{"n_layer": 10, "d_mlp": 2304, "norm": "layernorm", "bias": "all", "tie_embeddings": true, "init_std_qkv": 0.0336, "init_std_o": 0.0336, "init_std_up": 0.0336, "init_std_down": 0.0, "beta2": 0.98, "batch_tokens": [65536, 131072, 196608], "seq_len": 384}
Each number is 200 + 20 x the weight over its row's rms, rounded and kept within 0 to 999. Layers, rows and columns count from 0. The size before them is the row's rms in percent of the matrix's.

# down: layer 4 MLP down (transposed), 2304x576, rms 0.0313, rows 356-408, columns 64-127
# up: layer 4 MLP up, 2304x576, rms 0.0347, rows 357-408, columns 64-127
down356,096,228,221,191,218,200,175,214,227,196,169,218,211,191,203,222,214,233,217,211,195,202,239,209,182,168,151,242,185,215,209,186,209,185,211,195,193,215,192,220,200,188,244,188,240,184,224,231,221,185,204,193,177,196,199,210,202,189,199,204,185,171,242,190,215
up357,103,224,203,190,187,185,213,235,214,203,197,201,215,211,220,216,206,206,185,234,225,213,189,205,207,227,201,192,197,165,219,170,191,198,212,155,227,173,252,236,185,211,228,219,190,199,207,188,179,232,163,215,198,208,196,211,201,200,205,204,204,208,165,188,199
down357,108,204,200,187,201,160,207,222,203,202,193,193,196,217,199,209,208,205,216,190,213,180,192,208,195,209,197,272,188,176,194,218,196,193,191,225,199,179,170,225,179,191,239,214,190,202,200,194,210,204,225,187,174,189,186,222,215,209,161,215,207,187,204,174,179
up358,103,209,165,172,184,165,231,209,199,234,183,196,164,206,224,224,215,213,193,234,226,170,181,196,228,172,177,206,192,189,223,196,190,199,210,204,206,194,214,196,170,171,229,206,179,198,195,195,214,165,162,205,175,204,187,197,162,182,200,229,179,144,172,182,195
down358,115,224,189,191,162,206,153,200,203,178,219,168,214,180,208,209,185,226,226,192,170,203,196,177,162,195,232,179,220,219,219,204,227,222,187,194,204,209,196,166,202,190,197,174,197,177,207,195,190,180,207,200,213,158,199,237,200,226,207,192,163,172,217,182,183
up359,095,213,187,214,225,212,158,216,173,208,200,172,193,198,208,220,198,199,180,192,211,196,205,201,228,256,161,187,174,186,187,185,196,210,193,207,179,205,196,182,237,196,198,191,178,197,200,170,163,179,225,209,207,198,188,199,191,229,175,172,212,216,209,200,210
down359,090,196,183,194,187,218,181,243,222,217,224,204,197,196,194,217,192,223,174,155,234,221,169,212,204,232,186,233,199,242,198,186,175,222,191,222,221,211,213,201,209,201,186,177,216,212,229,199,219,190,232,201,185,166,188,168,192,208,196,195,195,228,194,200,183
up360,097,195,201,194,203,244,197,198,202,189,200,248,186,202,197,253,218,184,188,173,192,198,181,224,217,183,211,187,220,146,218,178,169,198,206,209,222,199,161,211,215,181,230,213,202,211,169,216,212,214,167,202,213,192,201,225,152,196,211,202,216,188,179,206,206
down360,094,210,203,174,189,202,164,211,199,189,133,185,223,206,205,201,212,200,218,186,196,234,187,198,216,213,222,193,202,179,196,226,198,210,222,150,194,191,197,166,207,180,191,204,184,163,212,209,214,195,142,197,198,168,199,202,205,190,242,213,191,197,184,180,211
up361,099,208,193,198,213,200,221,175,195,188,203,194,229,214,210,236,216,222,214,223,218,201,174,197,205,202,221,186,184,186,200,168,173,198,179,217,231,213,191,203,197,166,180,213,196,192,199,201,183,191,222,202,188,210,201,194,186,221,160,161,190,217,216,213,202
down361,098,214,220,212,202,181,212,202,179,223,174,204,181,194,219,244,190,181,203,187,230,208,204,203,219,209,186,205,180,188,184,222,206,197,214,219,229,153,201,181,168,195,173,205,219,218,173,180,201,235,200,192,216,175,170,245,203,181,194,193,210,171,201,208,176
up362,095,176,196,204,209,226,187,222,210,214,217,176,226,188,265,206,171,201,193,171,203,172,164,194,167,202,202,194,207,199,175,193,216,187,200,215,202,205,190,188,190,188,211,215,191,197,225,172,233,173,151,210,163,180,188,185,178,189,248,199,226,209,199,187,188
down362,099,213,169,202,187,189,200,242,204,203,209,229,223,195,192,220,193,181,189,209,207,226,177,215,184,215,191,208,244,188,160,180,187,184,203,204,206,209,243,193,226,220,188,236,177,219,186,205,232,186,212,223,200,203,179,244,210,209,182,197,187,237,201,190,216
up363,090,203,200,214,214,184,187,170,166,190,245,165,169,215,236,157,210,173,195,185,206,190,180,196,205,195,215,217,212,195,195,210,190,207,189,225,155,221,207,166,173,213,207,184,189,212,219,231,183,218,224,190,178,181,143,177,210,190,217,188,182,211,210,190,225
down363,089,174,180,214,210,191,178,179,200,223,192,211,179,185,205,204,200,178,208,194,190,162,217,204,214,178,174,207,183,165,202,198,223,208,202,234,223,160,201,230,230,179,193,218,206,198,199,219,218,179,241,158,198,216,208,212,188,216,232,193,199,200,220,177,200
up364,097,236,184,219,202,173,204,158,189,186,175,171,178,207,192,198,172,195,206,231,199,206,213,198,184,195,189,208,198,206,177,188,211,212,230,195,167,217,207,194,181,203,195,221,237,178,170,233,164,195,179,169,179,258,192,184,227,168,220,189,212,247,201,195,198
down364,093,210,202,169,187,203,224,170,224,199,199,227,188,195,200,211,203,220,242,191,215,201,206,208,212,216,213,203,239,207,175,240,178,181,209,201,191,183,210,241,186,222,171,204,193,137,197,181,204,183,198,205,170,220,179,249,226,223,221,229,213,231,207,203,211
up365,097,186,190,185,199,177,208,168,193,174,213,228,208,239,218,221,173,198,160,184,177,235,196,222,233,187,184,181,210,227,176,219,254,202,204,180,228,181,179,193,201,196,185,199,191,166,179,197,205,168,171,199,187,207,192,206,206,191,222,194,171,218,222,195,263
down365,096,174,202,189,238,210,189,201,194,185,211,204,214,185,197,221,218,197,205,207,196,209,202,186,206,173,250,206,224,226,228,206,209,208,152,212,183,222,215,191,233,193,183,204,213,191,192,213,192,209,204,186,181,232,194,190,194,205,226,225,204,186,174,218,181
up366,110,228,188,181,200,191,205,184,199,178,222,227,222,182,198,206,221,192,200,180,204,174,181,198,213,143,199,191,175,194,219,191,180,197,196,165,178,197,192,180,225,245,158,202,173,194,190,217,233,205,189,220,205,202,204,171,190,181,199,182,225,203,202,189,227
down366,112,181,177,180,205,219,214,209,181,206,202,209,199,188,205,205,200,203,180,192,210,187,222,213,172,190,194,186,194,173,200,191,207,174,188,231,205,215,203,211,182,205,223,236,159,191,228,185,169,181,210,219,214,167,219,157,184,197,176,204,189,197,192,193,187
up367,100,196,226,164,202,206,204,222,176,219,177,189,215,214,198,193,193,191,218,250,208,250,195,191,205,188,210,212,178,193,222,200,190,241,229,206,181,174,180,210,171,216,165,231,225,178,188,236,224,208,209,180,170,230,178,207,187,188,163,179,207,227,232,209,214
down367,097,191,166,210,193,174,198,176,202,190,177,217,199,175,211,192,167,190,143,228,198,169,203,239,181,196,166,216,183,216,212,229,206,191,202,227,176,176,219,173,221,222,178,202,193,210,202,227,186,183,175,201,185,201,195,207,231,231,185,214,183,207,224,226,197
up368,101,222,183,160,215,184,173,222,212,191,217,182,220,207,212,226,194,210,186,188,197,181,217,197,217,209,177,222,219,200,218,180,175,195,180,213,199,218,205,194,203,223,254,219,223,165,183,225,186,166,221,213,181,187,175,194,204,219,184,205,215,195,234,216,189
down368,096,182,229,180,197,222,173,181,201,192,209,180,222,212,216,190,219,201,207,213,214,195,196,176,207,214,172,210,187,155,233,193,208,178,220,198,202,179,206,197,205,222,210,223,166,185,235,227,207,227,214,196,198,172,222,195,201,219,230,178,192,191,209,161,201
up369,094,162,164,193,225,227,194,202,213,219,208,207,220,230,209,223,202,184,200,210,207,196,179,221,257,170,225,206,221,163,234,173,212,208,224,199,231,216,201,207,176,198,220,210,180,190,200,219,186,160,196,230,168,215,210,216,215,223,187,211,203,206,182,198,228
down369,086,219,222,199,184,195,208,216,209,186,185,192,209,202,186,222,193,204,220,213,142,210,209,199,236,205,188,221,167,218,222,204,202,200,206,218,283,175,174,184,174,215,223,210,202,197,178,215,216,172,181,218,188,211,195,227,197,195,186,203,163,148,203,224,231
up370,098,191,226,182,225,264,232,182,195,183,195,177,195,180,211,187,206,225,199,214,171,209,172,200,172,191,207,188,195,191,200,244,241,199,198,203,163,202,179,193,199,175,211,206,166,207,203,207,152,168,155,204,211,145,202,163,227,199,168,214,197,181,193,201,189
down370,091,220,196,198,205,207,211,203,177,167,194,213,200,212,166,189,206,202,232,199,170,202,214,202,180,216,155,211,189,238,194,195,188,190,205,222,191,202,185,202,237,192,203,215,237,199,202,187,222,194,197,207,190,199,235,197,234,177,203,231,214,210,159,203,162
up371,103,194,210,195,196,194,194,196,218,179,180,191,239,200,230,231,216,194,178,182,230,233,179,214,190,219,230,193,193,175,218,201,218,219,204,196,202,222,205,214,196,161,216,205,156,216,193,193,212,153,195,191,188,177,189,213,219,214,176,189,240,203,214,199,216
down371,099,252,206,171,166,210,178,200,197,169,209,206,166,178,235,232,184,175,206,216,199,225,200,185,196,231,212,223,201,202,210,189,232,194,172,199,221,206,228,177,212,175,208,173,174,215,211,189,203,181,201,190,184,181,192,202,214,165,187,222,256,150,169,200,245
up372,098,189,202,218,222,201,194,195,203,211,199,237,186,208,221,184,227,178,206,198,195,200,227,188,229,212,225,200,166,208,191,245,204,227,195,214,203,192,228,208,165,217,208,185,180,193,210,179,204,176,203,192,206,167,186,204,215,216,197,178,201,221,245,177,178
down372,094,229,239,164,180,186,215,213,195,197,165,200,210,205,210,190,204,235,204,171,222,199,154,178,187,165,185,183,254,248,198,199,175,175,210,214,170,166,183,183,245,182,200,196,184,232,199,162,193,221,209,201,197,234,188,149,169,182,207,194,181,214,219,217,186
up373,088,195,169,191,193,231,205,210,172,186,196,219,189,202,188,220,181,190,143,191,178,242,176,209,174,204,226,216,192,210,197,192,183,213,214,182,210,199,161,249,211,187,197,183,214,206,193,183,238,208,209,212,202,220,198,182,189,208,212,188,178,176,182,174,185
down373,087,216,191,215,232,201,168,195,216,174,184,167,244,183,177,185,220,198,149,192,205,191,206,216,184,217,184,195,222,190,178,219,234,210,193,196,191,224,216,176,183,187,207,195,226,187,202,227,224,182,165,205,210,199,193,164,209,223,192,183,212,230,215,223,209
up374,094,183,169,221,193,215,217,225,206,214,166,220,196,203,189,196,222,209,221,217,176,209,196,223,204,181,194,233,178,178,213,201,228,211,195,195,198,190,221,220,234,234,202,240,184,200,187,215,173,202,241,211,212,233,208,158,204,190,186,189,187,179,175,157,217
down374,093,214,190,200,205,241,177,197,202,211,185,222,196,197,160,179,235,228,212,166,211,191,179,177,180,212,231,179,209,218,205,231,181,168,178,169,202,184,177,198,198,202,204,199,246,215,181,231,226,209,219,199,190,171,223,212,234,207,219,207,211,207,175,206,232
up375,100,212,206,216,227,190,191,147,216,200,206,185,213,222,238,206,204,209,242,164,187,205,232,175,186,171,209,187,191,165,188,190,207,193,243,159,201,202,180,208,192,182,183,171,169,192,174,175,199,197,192,224,200,180,175,161,229,205,227,189,232,210,205,213,230
down375,099,183,229,175,222,180,213,227,207,247,232,220,220,202,189,150,168,187,196,225,214,213,191,208,174,201,190,210,228,192,180,206,210,176,223,197,216,225,206,183,213,178,207,234,223,181,193,204,226,181,206,193,219,210,246,196,242,192,192,208,189,197,180,217,212
up376,096,185,192,215,221,174,199,208,198,225,211,212,193,223,238,203,214,206,175,196,174,159,190,194,144,205,207,215,194,210,227,196,241,233,202,203,190,167,193,200,211,209,234,215,223,195,184,202,186,216,189,181,209,179,184,192,227,211,185,199,207,198,198,196,196
down376,098,191,216,180,216,199,201,184,202,213,193,184,205,197,205,190,222,241,199,193,196,216,186,208,190,203,217,180,175,178,176,212,234,207,207,211,192,175,228,153,208,205,178,179,177,200,189,192,213,194,211,186,192,213,166,210,160,162,198,203,202,219,200,170,184
up377,094,189,159,224,209,235,199,203,243,205,238,225,193,184,204,203,217,208,180,185,230,202,204,241,208,194,215,185,165,205,207,223,206,223,215,196,193,205,209,163,216,207,249,200,173,240,203,202,218,227,221,219,222,194,231,190,185,227,228,212,206,207,192,181,194
down377,093,227,206,204,193,176,204,200,202,211,192,202,221,206,208,183,177,255,222,234,208,197,198,210,228,235,193,198,215,188,157,191,185,203,204,189,261,198,185,207,184,171,169,199,170,204,186,167,204,194,194,184,204,203,200,180,178,202,183,149,202,188,190,194,197
up378,097,213,199,189,251,208,220,186,215,225,204,153,200,199,193,187,219,201,227,221,198,196,187,168,201,181,221,209,173,177,167,202,187,170,198,194,204,205,191,222,149,204,236,215,184,192,158,190,187,227,196,201,187,199,201,221,230,190,194,204,224,209,236,195,186
down378,092,193,204,184,181,212,203,194,194,185,200,205,227,197,172,197,201,218,195,207,197,234,218,219,191,213,207,213,202,206,192,181,163,189,178,207,196,191,216,217,207,239,198,213,197,208,242,194,235,210,191,210,193,207,199,226,192,183,205,194,192,174,206,207,241
up379,084,221,197,197,198,184,221,202,151,214,217,238,197,202,197,200,199,216,197,184,195,205,219,223,227,190,192,238,182,222,202,209,189,193,239,224,194,201,203,250,171,199,185,176,199,224,206,214,198,217,230,271,187,200,192,181,222,188,185,176,254,212,165,209,191
down379,088,184,164,232,158,191,213,226,199,184,174,160,177,220,204,169,167,215,190,205,188,170,215,201,208,156,204,231,186,175,185,198,205,198,199,200,195,213,187,201,221,194,202,203,183,177,208,191,197,241,172,168,177,188,180,180,180,232,197,179,228,227,169,192,208
up380,098,228,218,191,202,170,236,217,220,189,222,200,190,193,232,227,189,164,209,210,244,174,188,189,212,137,190,209,205,199,219,174,167,226,202,166,185,172,198,191,185,208,182,206,212,167,196,232,205,197,196,183,190,220,193,214,211,208,204,185,219,224,175,191,206
down380,093,199,198,179,182,199,200,188,193,247,190,210,212,199,213,155,220,238,214,219,172,213,214,195,182,191,220,220,198,206,180,224,209,184,218,212,184,185,213,239,223,226,176,201,179,184,176,208,210,206,220,178,207,198,199,186,228,194,175,203,183,164,198,231,205
up381,098,230,196,159,233,216,256,158,193,201,196,214,224,222,224,190,202,199,201,196,163,189,200,226,184,199,252,189,182,167,234,163,211,202,198,183,151,226,211,211,197,181,207,192,185,211,211,174,176,194,212,204,200,226,180,188,177,185,180,158,229,205,178,197,238
down381,095,184,231,198,206,185,220,202,225,183,224,195,186,203,180,217,218,202,168,209,225,181,218,184,196,205,170,255,185,213,220,198,227,225,193,218,211,223,199,193,184,208,226,161,209,197,198,183,219,185,196,203,191,201,209,192,194,190,210,188,200,177,203,173,199
up382,091,182,209,219,179,191,221,187,189,212,211,229,200,211,257,221,202,176,227,195,209,228,223,220,197,200,216,203,200,211,228,169,215,232,204,154,227,230,181,247,184,223,189,205,200,177,199,199,203,173,215,220,197,227,208,212,202,195,206,156,180,161,237,155,189
down382,087,213,215,167,224,199,184,185,210,226,178,188,180,240,193,198,209,228,172,183,174,196,207,180,199,244,176,234,219,205,203,191,204,182,204,215,195,204,191,182,219,184,206,212,181,199,196,204,226,213,191,207,192,185,187,207,198,204,181,222,247,203,157,190,198
up383,098,216,172,191,217,186,215,213,210,220,214,182,229,184,206,207,211,172,190,191,217,200,209,185,187,202,184,190,230,241,173,248,219,163,156,192,156,220,213,226,222,196,184,236,220,218,163,192,223,175,193,247,202,212,168,222,202,213,174,236,232,201,234,200,183
down383,093,209,213,213,204,215,209,196,198,199,213,206,206,210,239,176,194,193,214,174,187,202,200,171,204,190,199,223,243,188,191,205,186,161,188,210,195,194,202,193,225,193,188,226,198,206,215,172,202,214,210,202,206,197,243,197,199,220,197,179,168,198,150,208,221
up384,101,170,223,177,190,218,208,210,196,217,204,215,241,194,210,206,171,153,185,202,249,212,166,188,221,196,168,186,215,166,211,220,198,208,185,181,194,190,232,191,182,208,200,187,210,229,149,162,190,239,218,181,189,203,199,189,217,213,188,195,194,197,193,170,181
down384,098,174,211,207,233,207,188,222,178,196,193,189,208,217,178,190,181,214,226,194,203,172,193,203,185,211,200,200,149,195,229,206,206,202,207,183,192,193,191,166,180,203,211,210,206,170,195,228,253,183,204,222,211,207,189,194,224,187,200,161,217,169,204,211,192
up385,096,234,212,208,227,195,204,225,191,196,213,206,183,193,220,191,163,184,192,252,212,171,239,211,193,192,248,193,170,204,203,214,197,174,251,187,201,178,167,186,192,173,185,202,183,213,173,192,220,231,202,201,180,209,179,178,222,178,248,204,210,204,149,190,195
down385,093,197,200,203,199,202,200,197,234,193,215,217,207,201,167,186,209,200,233,191,207,212,201,199,218,191,187,224,207,190,215,190,187,205,179,208,177,204,195,191,189,204,183,220,218,192,215,188,221,176,210,178,190,222,223,217,175,189,212,211,181,219,208,177,253
up386,104,185,177,173,207,216,193,200,210,226,214,214,192,193,198,210,184,235,196,252,202,197,226,192,217,188,209,162,200,206,211,212,192,186,208,194,140,202,215,205,210,205,216,210,179,209,189,200,197,216,184,187,207,249,199,215,196,190,177,212,204,188,194,193,235
down386,097,189,215,196,180,219,206,207,207,218,183,182,204,221,170,198,218,208,176,218,192,206,148,182,221,156,181,165,168,183,205,224,196,201,186,185,176,173,166,198,217,193,227,227,203,209,219,197,174,192,216,207,197,186,191,184,210,201,191,205,197,200,207,176,240
up387,107,231,214,205,213,173,220,213,195,194,225,155,212,206,183,201,174,234,203,192,200,187,189,208,178,208,217,200,190,203,229,170,199,187,209,204,181,177,186,242,169,182,194,185,203,236,189,170,237,182,195,205,191,215,167,185,194,197,184,196,203,191,224,206,221
down387,111,194,189,224,166,175,208,180,170,211,200,202,207,236,212,211,202,197,227,165,185,202,192,181,161,194,231,217,199,214,200,195,194,168,229,184,189,215,209,169,230,167,179,212,187,250,208,219,220,194,200,216,208,188,204,204,213,226,224,193,172,203,208,185,211
up388,096,200,201,184,192,157,195,188,211,201,198,200,210,222,196,202,185,209,208,224,240,191,165,186,187,188,206,179,194,197,197,190,177,206,216,160,192,202,190,178,191,213,208,209,169,187,196,181,201,219,192,201,174,154,198,186,151,197,205,197,180,245,192,190,239
down388,095,185,210,162,158,167,193,222,222,205,190,182,220,172,201,154,181,216,225,199,228,191,214,206,212,172,183,186,209,153,198,210,191,191,255,199,242,183,197,239,166,210,208,185,215,205,185,184,217,185,215,173,186,191,207,195,194,172,238,184,218,189,207,202,203
up389,111,200,191,198,199,205,208,234,208,196,229,193,196,203,187,199,202,213,227,184,197,160,206,180,190,177,195,172,153,199,201,194,232,221,176,191,182,210,228,215,196,191,238,248,196,180,190,199,148,177,179,233,186,228,167,196,204,222,171,164,223,211,173,190,225
down389,113,220,213,215,190,249,205,215,226,190,224,210,204,194,197,161,211,209,211,192,200,207,215,214,179,184,194,199,180,213,215,213,166,210,200,183,183,198,179,214,229,224,205,179,216,216,212,180,212,169,179,216,231,257,215,197,220,198,190,194,181,209,225,202,265
up390,098,171,176,196,210,188,218,205,171,193,204,182,204,236,235,198,229,211,216,182,216,180,231,231,186,237,196,201,233,220,234,194,227,222,213,203,146,209,205,223,187,191,219,187,205,220,190,179,202,182,184,230,209,232,196,199,178,199,198,204,252,195,225,228,200
down390,097,191,218,218,179,175,170,188,195,191,212,185,202,215,213,194,209,201,178,203,183,190,208,189,215,187,191,180,195,203,228,217,191,231,209,191,206,207,194,222,208,226,198,148,201,224,221,191,195,190,163,191,191,191,198,200,241,222,225,173,183,235,200,203,230
up391,094,209,207,169,224,218,217,159,192,217,166,195,181,201,198,208,189,205,197,241,187,201,188,233,219,168,204,195,192,211,182,193,218,197,186,180,220,191,187,208,220,182,198,169,192,165,179,230,195,188,192,246,149,166,198,185,186,208,178,227,207,210,219,162,210
down391,089,191,220,181,203,183,210,187,205,188,197,223,213,223,191,236,205,217,238,197,220,179,160,182,186,242,224,207,194,192,186,200,187,234,195,173,230,227,200,179,210,193,228,180,224,209,225,198,182,202,183,208,206,189,230,205,205,149,226,214,172,211,213,209,182
up392,086,226,181,214,236,201,195,206,208,193,236,209,177,185,192,257,211,186,170,178,202,210,171,199,200,230,180,188,218,176,242,217,224,212,230,206,235,190,212,189,164,215,176,228,178,187,217,205,163,210,197,225,176,201,190,185,170,200,195,230,238,170,226,144,161
down392,084,197,208,158,192,165,192,169,225,229,214,175,218,201,190,181,192,183,231,207,200,192,210,192,184,211,216,222,217,184,186,180,199,168,192,186,289,201,188,172,205,208,225,200,219,186,202,186,191,204,197,202,210,169,218,180,204,205,195,201,190,208,192,204,245
up393,091,163,182,209,205,227,213,193,245,162,212,177,186,188,201,213,194,224,180,173,134,215,199,234,196,200,202,202,236,215,199,176,184,196,203,185,206,203,179,197,208,188,192,195,227,212,170,217,207,185,195,200,144,148,198,207,207,218,157,198,174,230,210,210,185
down393,086,190,220,168,176,204,220,230,216,219,178,209,209,202,181,193,201,182,141,203,210,187,182,168,206,203,149,183,197,182,210,218,214,195,170,195,168,203,230,193,178,232,203,214,215,212,190,240,206,180,178,196,219,215,182,193,197,206,202,209,216,207,222,181,209
up394,092,197,161,191,203,230,215,225,187,213,147,198,189,201,212,215,182,167,226,206,208,221,197,186,208,155,177,199,186,201,187,171,171,231,206,196,194,161,190,219,210,212,186,164,201,200,162,205,202,211,199,215,207,195,156,210,170,193,226,198,187,218,188,190,240
down394,088,205,193,189,199,162,208,236,257,168,197,192,226,214,173,211,213,176,228,209,208,171,212,208,200,211,223,170,212,184,187,188,191,218,197,221,184,182,240,179,194,197,207,227,186,208,187,193,208,198,200,194,233,225,174,238,237,233,192,238,228,222,191,189,212
up395,098,207,184,186,238,211,237,178,250,201,202,182,251,205,186,217,185,171,196,208,179,225,226,219,200,187,207,173,166,223,204,189,188,221,175,187,196,220,170,174,198,160,231,220,196,232,180,212,179,168,221,202,195,184,210,210,155,234,162,190,227,207,172,169,217
down395,101,242,211,170,243,193,185,168,186,210,163,189,228,204,205,196,184,222,215,217,207,206,210,211,186,205,182,198,165,209,204,240,182,197,203,224,190,172,211,212,169,233,212,202,209,217,172,160,181,213,229,215,202,229,215,203,199,223,213,149,202,246,167,205,203
up396,108,195,176,166,227,203,210,204,188,212,208,214,197,219,173,187,193,203,222,242,182,191,194,228,211,198,185,172,211,189,187,199,179,213,222,176,199,200,186,179,156,173,226,226,228,186,188,224,199,220,183,229,185,205,209,220,185,259,178,192,197,195,195,232,235
down396,107,198,208,165,202,180,193,199,181,224,180,182,227,234,191,195,229,214,199,187,236,195,192,171,201,232,192,172,176,203,220,205,179,179,199,224,187,223,176,202,183,203,218,258,206,180,193,191,193,208,224,238,211,193,237,237,184,220,217,196,200,234,201,180,222
up397,099,173,202,179,194,161,186,180,206,198,202,174,208,226,221,243,205,201,204,253,221,149,185,202,240,208,233,207,185,185,222,198,194,161,206,202,188,243,206,189,208,193,229,238,193,218,219,191,198,214,223,195,206,226,154,194,192,225,216,211,203,194,178,209,239
down397,089,211,170,198,219,184,205,239,233,194,184,159,214,203,197,203,232,206,215,176,194,213,218,168,220,205,222,177,219,193,227,175,237,217,196,211,183,183,209,205,167,165,196,155,213,194,194,191,239,183,179,205,214,228,244,204,221,175,220,224,241,206,208,220,203
up398,099,211,168,211,218,180,214,206,196,182,224,206,199,225,206,211,198,207,191,204,195,219,204,209,209,195,234,208,208,226,197,207,189,201,179,199,187,184,235,220,224,231,186,231,173,167,190,198,214,239,195,190,208,194,224,224,227,173,193,224,164,201,179,202,227
down398,100,168,167,202,184,199,237,176,213,206,223,193,219,213,205,192,197,237,225,206,216,207,220,223,163,196,228,193,189,234,207,225,202,240,191,214,213,232,182,202,171,191,215,200,186,207,201,200,191,198,190,171,165,207,214,185,200,176,186,193,197,220,198,218,193
up399,103,203,218,184,181,235,206,219,208,202,239,182,221,222,230,209,221,217,187,227,179,163,222,190,249,176,238,215,184,204,174,183,181,214,201,221,162,207,183,223,168,197,225,190,178,235,170,245,205,172,183,203,227,178,196,173,186,206,179,192,185,172,177,198,165
down399,111,154,183,187,203,170,196,190,196,187,189,203,233,200,197,218,194,174,215,187,213,230,210,200,193,210,191,208,211,200,190,189,221,208,223,184,215,208,175,200,192,184,177,146,198,183,202,185,207,181,180,174,174,220,216,211,250,171,230,209,184,211,197,172,188
up400,095,204,223,187,209,184,215,178,193,234,196,183,167,194,219,230,213,202,206,200,229,179,192,159,246,226,210,208,182,216,213,180,189,185,207,189,223,193,211,244,185,210,190,179,190,192,192,197,170,191,214,209,205,188,166,185,215,197,223,165,210,169,199,217,201
down400,098,213,183,230,225,194,188,231,207,214,217,181,213,187,196,186,186,209,187,228,203,176,195,199,197,203,207,196,202,200,176,205,186,215,224,190,226,194,182,195,198,203,196,201,221,183,183,221,232,191,187,166,204,195,204,214,208,192,153,230,199,167,200,186,161
up401,107,197,181,196,228,206,256,179,209,203,192,207,203,221,205,199,185,205,204,200,197,193,160,199,220,198,218,194,194,187,246,184,210,191,183,173,186,224,229,188,201,198,192,202,172,227,188,197,157,223,196,206,217,195,182,197,220,217,215,187,221,194,167,189,176
down401,103,188,163,173,188,207,206,199,202,160,173,178,218,204,171,204,208,171,218,190,203,204,218,158,204,224,207,187,211,185,229,197,200,244,184,174,235,246,215,194,206,207,213,182,210,212,231,228,209,208,180,221,204,211,216,196,240,172,200,199,204,204,224,221,192
up402,103,203,201,157,173,171,202,189,213,220,190,180,196,201,232,193,202,222,166,221,225,195,206,195,219,225,197,181,188,195,215,231,192,196,212,191,208,180,199,182,231,183,178,190,174,180,168,204,202,183,194,178,205,191,180,210,190,213,202,185,201,197,146,179,216
down402,104,191,172,156,196,234,189,200,172,189,202,186,191,250,224,209,229,199,190,214,181,217,190,250,185,232,216,202,220,191,203,210,209,200,173,178,191,223,204,181,188,190,197,213,215,229,197,176,184,214,190,185,217,208,237,227,181,200,225,214,175,195,221,215,191
up403,099,195,187,239,184,225,227,200,168,237,222,197,192,195,169,239,200,162,222,186,228,242,160,214,190,206,182,225,191,173,257,218,202,176,175,198,197,200,227,234,187,227,216,231,197,184,192,191,225,159,158,196,175,170,196,172,195,234,210,210,231,217,181,178,229
down403,099,204,188,201,177,158,181,208,220,176,174,192,242,170,203,219,190,168,189,202,165,203,192,208,220,202,225,216,195,210,155,195,209,230,218,179,211,224,179,146,241,195,181,201,232,200,210,202,205,227,227,202,209,189,222,222,214,192,200,187,202,199,203,214,205
up404,108,182,206,209,222,202,212,173,198,164,224,202,183,219,195,201,200,180,232,197,212,184,234,207,234,228,179,191,195,182,225,210,227,183,189,204,156,210,218,207,187,196,194,217,196,208,208,225,179,204,196,198,189,196,176,177,209,209,176,207,240,162,210,208,215
down404,108,248,192,193,206,165,203,203,213,191,208,196,240,174,222,203,214,204,174,200,207,222,217,179,194,209,200,208,206,231,192,186,180,219,207,205,242,222,193,212,206,175,199,184,228,226,232,195,182,234,198,195,217,209,182,226,173,204,203,196,191,209,218,182,199
up405,095,236,178,176,227,227,188,175,215,196,194,190,218,212,198,226,223,183,220,223,190,231,160,199,198,209,179,203,227,175,214,174,237,190,188,170,175,200,206,191,167,190,191,179,214,191,207,249,224,155,187,183,219,193,187,170,192,202,139,207,186,204,208,173,227
down405,096,202,203,188,204,153,190,211,202,192,178,250,179,173,191,176,177,235,206,187,166,183,197,240,174,183,196,200,187,200,195,208,231,212,214,181,200,213,163,243,183,189,174,193,216,170,226,196,192,237,161,232,202,226,210,212,184,209,201,252,235,204,231,206,170
up406,098,185,177,219,215,210,198,218,209,207,212,203,212,180,187,206,203,195,244,211,239,226,184,211,208,211,196,179,216,201,185,145,172,207,217,204,217,164,218,200,199,179,232,191,182,192,177,142,194,159,195,225,215,195,174,211,173,219,181,189,189,191,228,218,229
down406,096,227,213,193,187,225,196,197,150,245,166,188,215,203,209,170,217,189,184,237,217,177,220,186,231,204,229,196,202,216,191,205,186,209,224,227,200,243,214,175,177,193,206,195,203,216,197,198,210,153,195,197,206,225,186,193,206,223,194,188,214,221,207,209,194
up407,106,205,200,224,189,198,195,223,228,249,198,221,181,212,165,222,208,208,213,191,211,225,205,195,153,225,189,180,201,212,209,219,190,234,191,199,213,184,205,167,165,169,213,226,203,194,201,163,175,209,207,222,190,236,156,198,177,221,203,181,177,184,160,222,220
down407,103,221,133,215,190,182,173,210,217,204,231,194,184,180,190,182,188,225,179,200,163,139,227,158,214,197,187,207,183,196,198,201,212,203,206,187,212,201,230,218,228,189,193,162,183,214,196,188,172,185,221,205,202,198,212,181,182,173,250,206,190,191,212,213,211
up408,091,158,199,196,199,201,224,213,220,190,217,203,174,203,202,177,173,159,221,180,194,215,203,206,194,192,201,198,194,204,199,201,211,199,180,161,197,168,189,227,227,236,188,178,208,170,194,179,175,192,192,205,167,172,205,172,154,226,239,215,198,218,193,145,207
down408,094,237,228,198,198,175,200,197,202,203,182,182,212,207,202,181,236,187,224,193,180,191,197,225,183,193,196,189,208,188,235,185,169,186,210,210,226,198,191,206,198,183,205,220,148,196,190,221,201,186,203,190,228,191,197,176,222,205,169,197,230,178,207,211,214